config.yaml
num_hidden_layers: 21
head_dim: 32
intermediate_size: 512
norm: "rmsnorm"
positions: "rope"
init: "normal"
init_std_o: 0.00686
optimizer: "soap_variant"
learning_rate: 0.00649
beta1: 0.95
lr_head: 0.0266
warmup_steps: 200
decay_shape: "linear"
max_seq_len: 2048
doc_mask: true
Each number is 128 + 24 x the weight over its row's rms, rounded and kept within 0 to 255. Layers, rows and columns count from 0. Numbers have three digits each. The size before them is the row's rms in percent of the matrix's.

# layer 18 attention query, 128x128, rms 0.183, rows 79-127, columns 64-127
096:146120127116150108113121130093149107138097132135142140133166089113156139138135134128123152115115147130101134151087104111108079117128160110126164155132199122071168129133123116107165106092145117
104:152118148108144172118148141130174125133055177124140161094129118117108117110119105121121154108117106147146142109150128121159129143168172131120132143109149082166119126116130110106134151131153158
095:136141114120082119113124146147090192134119145122116158126159115125118122098124141152114132134159115145135160147121108156122169083168111150167147166108163161153104120101102101115153116082085110
094:091150096111120168155103125136137088145093082130138144081126145143136164101121132151113115163130110097136106147133105083128138172149150102152135123125161110115087106131130110154151163142135128
082:133145149152098128100137150110088158113177154138116133126140134095140124177152130108134106104110098109148127096107152121152131100153065153111133114156119165102117136114143134137132112131121121
096:146108175185134115122128133148075101139174163147151175142162158132093145178116100116119112115092092154187137129113134101151136121157119142138131159109108160129119081154127107135140112103138132
078:132108172104175148133139170169117112119129160120143142129133102108152167155141135115152149084118137160180119137122126123120121145129129148138154137148111139122131087149111141114158125100134138
087:131082136145135123129160110128157143120126090134094146107103134152111077150133127110147148117104138159121132103137107098108072086133126117137138148145099144150141150141155093120129050133135132
098:145113133110103102162113114124109173099149157142150159141134126148149151177108156116088118109114139128161114133092124126116125133172120166071122129135155156123117131124131155139101143136134101
097:151143137119115134143142117146084108118149119142126154169176076091099146188111098112111132105103113154118116141098153100124101134141143162111166138112113143107129122157101090095136143116124121
089:129116110123077119138103079143142147162118180113121130124131146138158094090084146131143151155129135130093085117126129114181109107090113136138153131117139114099121185105151140129127145153118173
086:163140095137173184141093149102124136102120130127105128132123118125190147136110160110109154146113136133132173123077152107092113161150116097121146125149127138135127101110146150125147145115099122
099:134088125164147149123096169103142148093096153117138157111095118101149179133109109111157117074103131139155105111094135138126131112103151140135108148185154098141112138085124139129088117109145107
108:176161116156174134126127114145150166128157127143135152155142099143150132202116106109092159148156122109084136133141130129124092162120113125085155111165117112102098125125133133121163157126130135
097:122103142120131133123161115142133107143115144131169113106115122082115130078127180153166086115103126110120111138120111114160150095103136137172132167122149132182139111123091132170129089118120084
110:107092160129106129169127160095152128121157118105162105130101185156120133109165151146144045144153161119117097125099088131122131107118143111164135132117167159125127111108111174156126102099113103
095:149133127115094133145106169094101115133165091128107155109122132153158098106148114156124112131132141110160133123136139136103157117105104129143153128074106141135091148157109129163100110121154112
055:137125116137094125140118128154129103149130150088122127161121119131145154120126128137145130124148109150133136146123113169140130133131099075193093104102112136103119147106100110166081134130115105
078:144149126116082170175147167132138083146127111155130124111147089131166099181119125145150135134136138109154128142144160138103086128108158163119105082133131138159102141108157094118134147125126109
082:088135129141118090164104143118119167137142125110153126134153163136111138100135116137121091143160125142097129155119101172108126082110117131114065045139123148097126141154109086128126149114140159
074:091147171130142146110122175103148149083119114119104136175095138108125180185164109086104125125143114084158111140123125115111134112106115131124111142101151097123120108139103120126123096121165129
098:155172124112104154114104107130145137158142115143142145139169141160149114128141129162172088138117128153114128102130123139110120129178095071122131131132088153137141115099110086123141182111115120
077:141167121098154140097113165136117152124113148133143129119123112121094182156124150125111148138121171115137132171135101112137113147140107157106132162148145098134104103123139204110123114165137102
083:136141123109120131121129072144112090167144126120152125104168142137135090109143128133163108136121123167138118102139124137141108149142110109134148143147108170141154101105110104141122151119088120
084:171130139163126117130158131150148108124138115135173089116125145183110123113091193104113127151142120131137159149146128175132141100140095126117121124139138118150143143122127156110139080147154155
099:156114109151084125075141129161117152109127154115145101104137135147086154154133106129123151130161122130116112127151115163145127104076153152142122123177162090164123154111158149135152119182137133
087:111109142082099130108137114117112128099173172135105165133128115089110172136111123125156120103108156142182109070133156114094118110138134143147125140074092167124115110135128139122120139135140112
118:152125125142131103112089096115142152091132132144092104120160117147195105160168133141143152124130116091158141116177137080125099116149135131126109132121130168172114123139096114141159157150169154
113:141159095114117144089126143134125106111098123132122158127151107147086116167137103125185146097184126160111135082145100170147126087151114129145117104105105135166102131123143124118125167175119080
105:098100107138128147118120101065142126124145095153130099116124120113113140155122120135142140108147132134147097128119094084108120140120137130176134157085135143112090132145137108145110126099121141
105:134162117131166128151093135146105155101171166118122131116107121099149125113144099120118136060092145133173121125069156083132098151146120128134173126178120143105156103150130159123088124133140132
121:123167107118144146103078062110091156099128098120130131127138105125114126133114104139131120130153150126105111108114098117141118118138134118147182141108122111119103109108143096104097146131102102
132:121121139111145147089130089098110094148116129093125110131119160206149130123113118152146088108150116146109102121178086170147132116144121129121132142081144108128112155112094139093111179115139132
075:095155138121161134168112129155124091116117153135112122095082114143128110110134215168129125137151139098125154121100154168112084125084171125125150161173132113149142121133138137113158148113139134
065:149130122135106122126139113104133113147147124136096100098136096142168116179137143135108105121096131130160126123161137129084113143125149109154121148149142128161089149161140118114141127129095170
077:170146123108137122101136131163108146108138138129121170109106139121125108105134154102147139117108097149118141117116163160142153085141152123170111167118124146153196165135153132140148103180114107
070:108135147159125139131116136151110149120111132096086117163121157115112101124126157140128143104187156120105113106094135072135149095095116133130103133135162130129120122140103106152155170144144122
083:111134138152078090066152095149151142135152106150120142115149126144148106128106172127118107125129134128112122105153112168099109135118121133113143161145118150124116160131133151135109142157107137
081:104164156127123162097142123139116146079128141128070122141110151104103129104133110108131120145129077120103125135098136107169158092108111090132142117096123090115101104151131114117137121139148132
086:139130118117148108098119127138100098154105110138148090086122123141098139105090127086128132128101153111094158150144149182164128147139141113107128103173153091156147106121178176120090122159107125
103:112129131138164178139147141109116133112093079121083105154119112129100130140108097147117135112159098139124116153115128097143157134143149121152113173133117088120096143115158141160118124127104113
105:145148136077100159080121104103160122142110139148146169122137132146157144119167121100184119127125115138125164140164125140141149089162131099138118134123113119174074098139099123100168153127134143
098:120131111106140153189093085138127114132160124105178140112138145096157092153139103143137126136135159127182109102128119122127118131117121104159135161145108137109169110145113128142114130100131094
092:146136150127121116141165164163176107129126118125168087126132153127085133096135144120088117154126086116103199145118144144128122121132113148096110046150130126165152141130136113101171140143111164
112:160131151118103109126151125139170131111181163118149123122114109100147129119127112099108114142123160135145119084138174118120134131113148155129107111130123138089170096134119080112140128105117148
113:121104115077109165144104080136090131120166126137122125131103145040129150105144129116140093155112164105120127129105122121118072141119129116132116131142146167135156063164113167155129159124115101
102:112167139133127130148126139108164127151129115109109131134157137203129136155112129182120120102141090142128106159158096148122175122104125153111126120144109123097108181081126105143125112122120134
099:130124133149109112114109138126104120130171114127143169137149150165108110151122130147081141170149120142154146144145113167110145138145138141089080129169078105122138117129128137145109160153119104
094:110156109119095074118131168123127149118128148116170097139137159134109118093135115114096115193146163127081155144200109127123111091154114152134096125141150118132151122113133133156137119152140114
# layer 18 attention key, 128x128, rms 0.178, rows 79-127, columns 64-127
125:116158096104120136115143144087148083107147143107108146101150145094137099115133154140132177092128147157096124125144131078083108132152131102119134138101145178143181131141078125126172143131164143
108:138136115093165116140160117153129075149105126131130129097078136147140131102102108139168135167137087136110144125133119100123153153160162098135127118085112124144141136123120137100134175124111101
100:082128146127110127141117084142113121122164118132164197125107104143138122117125138144154139103173137130167141136213113104132146120117138071140103133134120162093111132115138141139174113093128169
101:146116154101162119190169149114149108087095111143151117124132120116116139097125076152148122152135103137102183125160138081112134145092093138134149131140188093133153106156095094131126153135130127
090:110130121121089104094126133157108162177208161116112133123133143135132116174162184113103099134112108143085122141116075103123105115127084080111125110082116147135122154108120158164115130098117123
101:140116118108148147136132199115127173088170141147129117119125145141110159117108137148160128168095140145148173123103150100168102099157164153122127132117118103133123112118120106115114162114155112
091:144151132082152173141159144171134135114130133107117145118132153125127138116144164132168104131142094172100178134155129088117130107128137131108117108110161112156157131131059099083129166131167101
113:172099141165129135155139142122124136118129123141112131127100069160099097128127138167153158088121124166118144107123094115157108105135121119139150159177115117122113128115168117112136066112139143
103:141111129111133133123118165128153200118161136152103116157154115153144165137127140136125122098083108162110115135113075140120105107123110170086111137105143131107112162089126147094118142122132142
095:119122104064127149137130164173102112131182094155063119121098133101100107143131147104119106126126133190085174129133120115129115111152135121101120089146130113135124123149108085144141136145141134
084:146123125166105114134141095126144150162118108141132136162120160127119150097114108114129164133162124137099076159121129133153118102099120172121149142112114118113152160108177150098152085127101147
086:090175133130164134172129109105187102111143175131090147130115106107134099131111158139181151126133124145112195129071119151145158146124123109109143113164126151110145154119114119133154137141109142
120:118124132124079091121094169072164194112096123114136156117109115125155129120126108115093107123128163130149119120128183152108112122082101153123098138131110109130141121088127111140090172133125102
089:149125115128143123098139094150112163140191139145115133134116101122143146156158105126120149138179144107123140124123140150107126185160096132085156146122101116155146120138135198125167121132138096
112:097112135146113064123128107149141094167072162156169145123137096058148142103081124135143147135113119111146066150142138146144118143133120112150162168141125172126172143105139119155107128155076143
109:139131144109175125129133165135146125124131176117141129158157143141130154157127107123128114154170173102103113113121093089112113121159128092124174116074158196153124143140098110090173122139128124
075:135096110127165147157086119138088104123125140160125113112122115129121112097118127140121136131141149127139136119148130125151145123114123175156155158095122205103086117166163122152141107090123125
070:137152112146150149091171104156099125117126143085135125112137123093067134129141125127157133125145140122129168101123130082166110083143120129093141145160124148120128176132131146107117109118096115
076:096118159120170094153114092128185143090139148118131098133110118124138128154107147121156117114121117137114132147133113150129084146099160163127138146080102126164146127133118160084143101134162124
081:121137142097124118107119131141101165121139087114156143127132124043154156096109115138149099128131144122103135100133165112110138150099152076123126111097137097076090137139111159126143173135108154
092:119095135070143125141131117151154154143127112145079135104111127143151120120114118159103119074111128150119128130124126120123114197119111117144101126061122113162157159129103142108163138144151199
086:132138129116126083127141142125110077119142139125144104099139087110078116109129170196143105116127174127101141185133149128116154132116122116092123106129139120107156118112095141094122099141117116
094:127098125088142149146135117139183155136125126105128121120118138132148121153114102139093137092126133114116120118132110136120107145128121175123075145060154141116120180130092148108134126116153161
072:120125130161108097101144157112100148110127125126158144078126115129083145105116155096119100120137116130125150124120132114176130100122129100090133124176134082120102086118135094125130115104088066
104:116109124090143130104120119125177150140103112112117145128144104123107157162130101136090155108156158162137117107156095093139099134165108185123114137106118150123154168144094133130115113142176145
095:141125131095151159083154130131142138112111116105108135133134141148158128147145065115155158108164108101148085119156117169138117106118125157139137140104085157155126121126145105128112155112186125
116:171148128187112132134141137096086162166165157143168122111147161122130107143141146134156137136109143121120176115105137143102157170123150098125141112134130119146133123127099148137132120121103101
102:125074118150120144084144128118118144105177120148118155146146108154119104146094069115161107138142076137141130115119156161133129133123136165085154109144105127139121094108140156104129129120180151
131:098152105148118158104114163125113144117129121111078170099141193147135148113160141144141142125142111123178130153115128125118132102161139129126170115162123125165099100149139147153136119117114125
109:105150124141120168180153161108152082153160149142140116104119143114146127127115155107129111122095128124139176138113123162116141167144119083119192103165113118168110122131131127140089139103104133
094:123086116118158127142145129119127098140219149168170104132111152123148107115121149143152127120104116140162177150168122150139122170140143114123116093144093162149133076139089111123117136167141124
111:096148131142153126124109124118104131070091096142161164143127088158054141142111138124121116138157112164130126139095146144171134099112124132115099117171129089138131140099144139131136139141134112
120:093134157152118140117134126057124144095150120164106128124151106157134194132133130163181088167141118160101134123097104109117144112166114113133108116090115140100108137135167131080132120122128113
072:174151155116178106141138105127117127108147093088097100085147144127136126152152135105118135135099132120145164123164099118183132105114121111116150120135100132116116163168135155140160131131085147
077:118125154142149119100146114106145090080151162093143113144129141122100151142111159097150131175154084087103113143127081145144134102160100135104156151161172141124126101139146127138122108126153080
083:151114118100107127159114113113140168140127081112113110128169161091162149120132136168124147152120124108131163131147107106206130090130147122123155096159095146117114150106130071139151133140127091
070:136095160096149138159099118107144116107098119128136076155152197093140132117103108151164160113102119140121137124128097114152113151100161146107114119109135149097157118133089142106114124107113164
086:111097130117164122099104141089135171130132104145131152120126143118081129164142142151157142116163114113163113148137108110131144062153109139112107097198113149092143125164161149150150094146122087
078:138114121113159152163125127118153127116110128123118097143145141115126142134134103158140138125088128109114124116139108127102105133143131153100115092097099147109138160132117135113102127103147182
103:144146104093143117145137100113134133120117079124114153121111110149152127167147112171119172140172116162149097110112064100110092095165102143132094128078113134106115150095131166127143128139155123
073:083136155094117144190085153119144155147121086151116139134118098114163138092119120139111142179087120122149094129104109139126119101115103112156124108137121128069091134131117142119116112121120141
105:148132128094152136103142138110138145109121131109126162138115161158108200148175098204152133069153108157148140115099105126111126136125149147128086142152099115087149143153136131115170107105166125
080:114159151146149094169103134114121081111127122139148150125107093107089133130147181118120131153130101173107184144110132126139150157120131110122097114164165105157156116112141128138137123127101090
109:135093123076144127126159127129142149121106124113076140155121133156156167148141096151130142086137121123137104095139104100109082104157117162151147167042106136155101163138124161138143105104139161
091:144136105128144111113154151141158141148177177123107149131118159156165131074165114102172093108105136147130166129170124132151171148132141119158157172106110138114127144166124098147133124137122136
101:146128088146106105124143135083193094120173139161158079140111106108135135116118122146136143133099145126144135119108137176119157149145126111151115092140101173152137131125159164133091144125111134
130:080182154117140149177122119128124101141123098129080138154112118166140176101108137111148120081125170124127078143114110137108065081138144131112129145106156165111104158148155128123138113116101130
103:127126150109160140153072101144138126134181113122109177121126154087111131152172138122137112115136128133150095161126122112142140132112109143143125117100107197146142113114174117155168177100099148
113:148140126130158099116090152145090170143125120099113130111151136125082107112130140099054134098119104139141124138107134087122116121123084174117134118146131186140148119101137147117143111115134145
# layer 18 attention value, 128x128, rms 0.267, rows 64-121, columns 64-127
090:123108113155167090084137138104125117084132115124118119107133101125119137179106124156147115117126142107118132146097155140092129143146138063155097128071127123151132129159176108133121079145155127
096:137142140142151155153156137087107133107118080103113153141127139094106108100167091144127095119136151120119142152152133109096118149124130159102126116120117142071162127155154161106149114122124167
095:144092083106106146128108092132153139115134124122126148165127125118209146145151131128106134122097146088183141166117133119091137076144120181109115131123141112138091162152147156156150088136141118
094:164145115117112100100133164110131110156145105116083138127087113119142149137151106101087162097118125155083144082122112123173138098126110127122114074111182111110157135134157144111131152138149154
093:076169125118056146098147130118127157179108145129144128128093131104178123117108100105160101158157104085141101170103163118127146138097178156127120140106114142126135151143107146156096125099114107
094:179133103093122181146109112118126130136113147140117079177157131137097100123137091116099146112175155143159149108096155117117121143110117146135140118110097120140090125140144111161113127118129091
089:150125104144111123146119161100125100150105137138129139090133114125120115114142137086107139138116139111146103167115129096111146131121121102133176130086163128191094120152053150151144110150124174
093:190159125117089087112142156134113124154173081124115110132114127174145110135142109128090152129106127133148206103121082126149146121137102169154145122142135092120120145104147149142167118132120158
090:119096127159122090087139103140117105168097134128116144116115117108183128099094120138130148132110132134141110109114126109064135155116161129144175124112154112117143123071105147140153125091134123
099:076123127086166120182146085127143116136085170162149141157126127089154124095112103153184106125106159123107106137148115132121129128119081097157119140124140187103144157119115115108119115110134111
090:093102089124125128145121136138139109145112118112147086158085115118164092156108118161128141131096131164145087127135174127153138122100086105106098107123149136163146141092131100112111146115082157
117:120121155138116120138089114122136115150074168130168160140138106107121118096104111142151126142097141084144071120097132148139128132125129086152151145108141179088157168120086072122156096127125126
087:124111170127104134112110172127111090144145146115116122186149117164079107108121124112131116118124128149122154146108104121125138121099113099095094077122136104141129108103099125133153092120123091
101:144134128103122119089119095118116140130156096143120140145101145164117124166135117130109168095159129149134156139108160109128144121114101161123134108124108096160113121132131128133125095122140104
097:108165167114092154134118137130131168132092129134199128111129116104176142156138148088149131141180138138153101168127155115160108102160086106152149159102124139054132127067125116108152111167118119
091:102122106138117127137125075160138105116103160114159132148155135133165151149096135114165105128122137129114168127158134107150141139128125119136129152134161161128139172059113131142113158132116142
101:173146101133135131100141129107111107080173128152122112150120121152159105125139168104135086111141119145144131125150109101110156147161140152131125120131117097126108134149152132067135064118142093
099:096134125127159163122160142122138143099174118117103148117117169128097118106152119141132177126162132165129142142123146101118194128177128190108122175146165115118113126143090119126164152156143110
100:110121119130126137123098110151124130124104119127126141101117124106142117127138124123158166170096133167153103145125135095126139126066103118128143181108154149078152152111097131172087159097095135
099:174149099090154139103103127106117075123133109149118128149132077150120120124159093117086136134133094102104134114127104125128140095142142144130095105180108105123118140123133117076122143087109129
097:112144154099117160108081145161153074144131120111162125110141105128093134104143155137144122087130078156127145170146154165134117115116135139121082117089144155149118140122154124136101067126151177
091:097130163107114123133097102133137088111111167110143145143140151102140190112121104155120104148151119151130071146130107079138113168120144131095100126097083167172146141165124155177120174128129127
091:117084111152140112142147173085147182116131150127089116130123076160111122148141114144136133084089115155120118171141147141174113099158152178087150114156150134127118131141112107149083157090124142
098:144156135117117060164129114107141180139111149116136146135161124159138144125086137189099165101157159142164128138128135120150117120118105162108145080169111127148122128121106153134156137123119144
099:156076125148144136145157154114102098111163109135144108131121146148110101079138131101105134128127123094130151143136162119128144107192093132104105163157127098133112117110155116134156134107140191
096:104105138087083143095138165088125154127145105133131129136131148123150104119106144126149132109109110111094176116127105124157129135161115147103121134138132116086069181142148091121112140134152174
093:120147141135111133165137101120133043136116129099153126132134131078129123125062147121114154152129119099109145120100107126183133130101150129115126141165112137140156139072125107115154110154143119
099:081122183168123124138113121146127093111102130122161109155132173090109185147124125123150183131146130122132133119155150146108106099146064104148157139115176127154098149125144132090118163152127148
096:099068126128105137106160117133116116140156104130111134146131142133114159138190117079131105106123130114141161172097137100141165113095135123128091127099129125140102093161115128078125092113141126
095:149103136115112164135129110132129117139120089124123108113143121113092090142121147120130110107109107163086115143113101148122114102134089143115178145123089115143140135147152131148134069122150092
091:130154166138118138136126126144144138131119098117107109122123093128107133107098143175181144136134122139119107155100079154124114137098087096125155143155132153125106155140126129128086156169124164
095:122070099105160088113127164138131133129139167129098144133129141161137179118141171129093140115133122180143126131114145165131156153112155107130130116105170124126125211118149129116111124158122125
110:168167131151118154128130150135107170125090135138095102122156125101117108139108113154160133103123128096161119115087143121139160124109149127139142156135115139148198133110150127131173120118104129
083:111091089123124080085110143128142159107106145105110109115160167106105149156125113099135150131091144089133158104159143123099102135137119162124164131136142178099135118144065160152121121112115152
094:172173101105137161096130109143128084118157113110151125138092128121134147123126124122139135127153101121121092136144090130083142124161099077156127092126145123124125168140097139102138107129106199
086:147130100122096133113145143097142089116118100118089119127110093131107121111111171110115109153128136146089099106124136091148077159124133099127101133113106129174147142120123090085104149128126166
089:121113109074112143146108092105152135119128145128119105146124150139096103197132084098121136130111148166130104150173155154127118146163111131126186116132114127144141101143142147093132124133115142
082:135092146124129089121139147141114131113142142157136140134110113146142095098135147137126105099145148117148096169120162136161118158133131080160115125149151129105142179128112133176159156105131191
084:076142080109121144160120123144115109138114076140157124123076167120123090166128154128088088159140142130167154124140099186132100146134137114134108163098150139161170120135119107159159153123140132
082:174149105127165106144128166119127140142121130121110139125096103114138127141107078125133122087181143125167113106120078140149181156081125164121151119170070112124181125122103127142090120124104123
085:159107137153128106139150124142145157121143155128125125116153121168153125108111136149104136126169175110161137131119107133141134109133130144119125150130119123132125118110180106135124104134139102
084:118110178173154161133104145098148070116127133130159134149122156107174120125092101114137128094129116105131122115152136158109149100115134173085114172073131103140139107129145157115122114126115114
083:146102138136145163133079118147143135141137095110149122125154115139118086157158142151135104131181086120088119167114157103169198130142153121139120165138120152154180113083119176107125105148150114
085:112137126137133133149111132161076135134138168124168115118131160133168135134132156135169090118129088126160095118154129206094154110127103107120168144113159127129086091124095152118174151110118101
089:121109138157138126134150137130135130099149110152139104150070129142137121130094130138122136091131125154090127121128173094128149121104181133134122113135136119126141129155130114117165159106128142
096:101136137142095112105112101117108165154142162125122133075136099101112136123124156074094121173100109148145151127158131085115095126149107115153126142115138125150078109139129151106127133109133148
072:147145105115123141142171137138136124096126136172124149170148136139126138168096122159161114138135107127173124126079135124132140150114109110114140147159120106121134124117125144151127107136097178
098:102131127112126101137123081092129149124131113137123122157127149115090111104133135150094111150135148150141173098154095125131086138132142139118089102102110148116119129133069111088165136118116156
087:125164128139137139159112163131137147123152122117150119102134106120124143146109141121117126096148136097111083133100152120144158095172117128100157136134117099118164073114153160125124107136130134
097:134154138162157112144107081130152166155158140101171151164122108171147119090114142094101177137133149114141141131138107143113120092111144150103097123112140065158101123142134083174102164134121094
098:145177093104123113119164137129111142120101136161114134091151162125113133120121123153177138081129119130167119159104151146117146108118126122143165141133144154145136117099098149100191135105102129
079:146143133104170120163134125096122166126121168139153133134101142146123134184087090166154177163101115157168138076106131105150119148116115111100140122103084116134111136123117130102154083120078150
095:144104084105136110126151137136094122131140105131085123128132136167117115117178121117141102160098142164092150148165096146127098170146102136109120111116084108136145133141098143095149116160152116
100:151170105080110087126150091104124179137122146131110134143121174146153112137121152126133151122122112124160138062148135137100139157129129120104166138144093108108112090141127135106163090135134152
088:123111118128153166102128126156144110097141105159202156127108150108138146138112097158109146127137146167127082125127085140092141142155155122118134106139104123128121141113095111115113134097137134
088:115166155120092145141130119132135127102121135097102079143164121131127134080120129103111136153114119087123160093100101146120132118130108129106152089141149119121137143110094120101175103137112099
091:111132165143104141134141138130137120147141115136081087157114062136160101123125166105070088113127106123068116158131176130136116139119134131175138166145130131130150125087145080134131153090119110
084:140144126166143132110093176097121131118102175137158098123140129118148096153087150151104137144148138141166117076145114137129134103138149136127145129075117100096123112133113135154162111102121122
# layer 18 attention output (transposed), 128x128, rms 0.224, rows 64-121, columns 64-127
103:139145136116096177125104121158127140173094096116117124148100126146118111069171135076100137125156126148109145123173118128156138136131118176092163098153152153107128118116115150142122168127140127
100:136093108117090078106107112145136133170128160146165101114133134168130142136094173123105147150140114133128113093122129148149113125107120135137131127115118128162101142098103111137089160142111104
106:144170161152127107105147180107118126167138127156123112089133095164094117096128108129146140143140142176060129111148114118129129162108130095161173107120111138153173086107124085119129148126099133
103:115132112106133157145123125125067149104149137174092121104185150127109136121122160134163102168141105105143112155147106138104140132134144161141117132121108157153132109129117117130108080109104128
097:146091123159174098141113128115162111088112113133126101165180117148097114141152125158113143089107155157121154108139104135124082127141117094140121159142162133086110107112141103119135128161150154
105:091124166129133088132136149124091158141107104091138146101081151146155153148115152136135124131071102128105105130165109142129121120116138111127122132151139136115153114127121127120158121129125170
106:104121140141130141085134096185147150090125088160124107165149141133124146150136141169171124134144115133102184097127124141138110126151129149194096121147123116086174130102169108111118143106106107
102:102123134083161183125103095128123150115118142135151132101136154141108161118079114122140087134158137126094072125114156112134103130127134122121095138123123127157124098166115091107114163117132108
101:119156127098099159131131156137149160122124150114161085111151124184090109144162131142125122128148124125124144153126139131192113122121112147128086128125106156135131121181141114132107122134109150
101:116149148173088118104102142149109109115067105062140140117144144106101124135123126089106149158125098134156119157131150118130119151160166138136138147099113037141160129143130128182111143160117150
099:145157154161152143142119131142166141111137165144082154113135162155085162097137117132134137135165141100121180121126108140108112174129165119143168145149108119113116124165134140129127112151187128
117:093132099148132150180147129179139141110123111136144111090114118144165141171127136151121129148126111162115129132164131125113106135110117130205130100127124060149132098127143160144104168137132131
098:143160104154143140133126109111103160113142104194118114095108139124142150152160126120113132121151125118122088100145177145146116139186115157086150158124114129114141157139157134122088152127100157
109:155135121114149134155133160161109131126169124097153153120158114097132123107125157113125087150092145118160129124145119132133116145144161117056134137154141195104139110128118112101157153132100154
092:148092103134147087143124112154129106104079132090092090130113114146098136089115065175104113143110125125126145108115118148138138141084152152165123133150174117169151144147148136161079138091115161
101:122135160113119159129131139107170128111074094104125130118087099088080122107142103145117130132133134113128092113112139151112129118125113115145142130151125054140123100185128123130165113124142085
109:125126130081142136110130140128152145137167096104103146127126119114120134173160103159117151134152116104091168128127129126144154106080140116024138145117137126155134102111107103167158162118120143
105:151087117119094120111091140111111121153126111168095123141109103133138141157131148105098058117125112106084131101156106131120099111077136092047128093132111119132143119111186126127099089106137160
104:140136147126120131126120137139132114121082144117134104147128145115133138128096105137127088104152117115106153114148118139114131132198164159192132095138121102161093108114123130094145103162183120
101:142114149163115130185164141088157161152162149115138106107152150140139139119114145133139109099099122179158136140089122129119094145115121144112150128092146136132109124141132138149131096181167129
103:136108102169160107145184127111133196129108151156089140138120170138136098124125079122118108165125148105112106088136108113137149112148124120135174147161121126117183130161130149120169190126128111
109:123116133165112133148156124137147155108074120114141134120126119136134088153133141128149131155109133110113179102152163167111122102124104105190157166168125114089138154111110109090118073140150130
110:152157130129122104100136106180140098139196077130151142126146156052134123143139133080101141146141136098127126112125125097103133117101119109178131137129136134140135127121145152122153078192117119
115:145118123093131172144121145158147089126161127112160103131102121097121123130154125083144096147090092122125118101122127133085129137132144103198110162101137139081167137116145117107129146097163105
116:120159116116100117111111120129165169155138115133111147140119099137154149169134118156117118123148143159122121123098071108127130143063156128083127127133155168103166127157122151122104107146118078
103:177147122156168127129146107133113100135149129150150110121128134136079145146151121126100117131146112142163077139102155139133145088104139143149148103123133138156181081113104196119154093112076086
108:138118117132139153113089161127149193119095159123123158133117109143149136125153111140150101114135132138152106150158138144105132140118103094188133120119156130112120139189138159135115178114136141
105:157133082125104132118132131099156156144090139133127157112093089154133093096120114138121092130091124124150114127095118131089132169140163153150103110154092079095157106125113136175117111125127113
102:147171122107110115110120153098103147095143103118150154112133109141123089161089125128136148154125138143085115109153138141114109099167141153102149111143163180107130158110179132178138139132117118
108:135190123149136079118131151132102155141115123124147139134114126112142174121149094136142127155161163119148130112134154090153148137127151117192085117139168159127117093134114117096123149131120155
101:090130103128123140140105114085092114150083164147167130101134117131136152117139109096098105107110140114140155095141174107173140106149174147167137134111127109122170120099133152127154091113153102
118:100145152165110164156137110110101107109110083156120111117116134081125101125096065107168114143128140104114115126174147124141084126136104126070100141155114109141139092127108149171160112125108113
104:119136141167136146136080108093158119101094106135154159080145126169112103162153139120119103140145168173105138125133125179132163128147115136148147100115141077124095148110107090117113112130159120
080:127145143088144129137136132131160180169076148154111131129120102139140134115108101134123133167087164136184107124175129141163140125143151141130147163177112160110124159124154122118081099099151116
095:095107113138135083140101153156132162150107145137139106103140186105115109094133135119103145112170117154082124122091132108134082121151139137088131137142149121154148161146164160135087153167131101
083:150146130116158155144102126109115117156103119163141105124146127157126137137130132108123127129130123119159136144165117107125089121108098125155136142193111138153150109135115121173128119122160076
093:109115103156124117131105117136090162130150087112120168128124100146114120125112104137078120140150125100112126112181132154164114104093133136178124141158160123118150156130131150167167120164153114
079:145094133101085130144100090133157103071098156141137133086105121076125151127111093135146143097135113151123130112118144065119141135103150131137137157139119142163115126119124124112107148133131136
082:164128129133164163115084134102170099097138135124092111103101113145161124115142146069164130123123132132141100128107142139131134065123135137092129126145142151164132098122111144116093104143187129
085:146139126105088097137137099121105159131155116133151119122198129127123065136128092121124160144123151133108115122103140077126152127136135103118121148151132112119078095132151097174134114113131096
079:131122125114112134122116111094137108132128082103131111127140146117136109136155108136136118132134125112136179148140167075096173174112102109102106156100113131118115127152105139136140158163101108
084:110137118076114130139123101128104130140114098084141124131101110133102156136124096101096079144171125133114133125146070116157155090181132103198116114118157123142139125152079132105099126101140133
089:141155103128131122107165135137100135132160135184158168119135117119128133141155118128095121130137146142122117148093142146151124119113112111101119150099143094123105141102137097076131147113078138
088:125112121160094155146156120148091108171170144101174080119065166098121125128114117146101161145137158105120154116146096149122090140116143164179122123149110123144115164136153139124110128132159149
096:154144142103144124145117108140109120126078107158107152136137164068122157109132119114142117165134159126129124117106124104123074144137105113112085123135145127131138079103101127100108155147100081
099:118156146125144101133173173115162090133119135127150122126127122169128125102138155136122163161126132164152172096130159125116149123100149118199082121103154123132099147156132138117094124129145147
078:125119117139100124102124089113145172108099113112158135142138128055086147084144113118124140113114156130083104088160130140114132209142121090117103110161087152129135094127167108103137153155097111
086:174080127126141139138117151146154143088136119133105137124134115139162136151155055106137159149125161150159086148147134108122108149121153112129120108111124132131162134156147169138123102147143127
087:137162122155102081098092100088135134104098098114119137116116096103094102130078094113139110205148125125093134131152145124126103087106126126133107108104153094148131156114125102138085139134130170
098:149106130169109078106142132129152110131122104130178079118162122059126150107150131125101111141132151130135145152112110101149156134131131162146149129102132197149098112144121120153135118133087153
096:152078105125133152140135163140130153109101150148123129114103134154132170105100144154138109149118145139097146106128140126161147116150154128094089086168140076122106156165153148107133131100158134
080:139147103135082084125140121113125139101120092144109217164187137175121120119137131137135115123153178144118151121148103154105123111056136156135107090169127137116106119127144138140146143096089126
092:128155140160157146177143132063133147117161141127148128133114129142103117159126124115082146121128122131126137139077177114099145119129125118133152071162111125094170150154143099119152098133109152
099:078136126174132130136117118087142121118120120077115140157140111118130129129165134145136125128101158143104107104088120110114100127124110111070122101164133154090138169157161161142099145153134141
085:143146131143107134043166128144112119145141138152103087094123146108130123105123107138148140128152138123104117141147128140135103122180079100123089124133127150133100162129121143147114129166130124
086:116123110129147123138137150174162170160102135136101171115111109111127103104136107144165113177159124139147151105146105073095177101129097133116134105150097098086131139153129124137129116151122112
093:154135136106119130155136089166105132158112131137178107168143124127136125117137118130140129116087136105109113130140147121114117080111125099131184142108162063143173102124110132140159123163129165
081:166148127117120168105110097130114150120136110131131123114129129142132113156112141144128120159196114165143127113115138100147160112155111129087115139161162139121143122135110165121101133166108131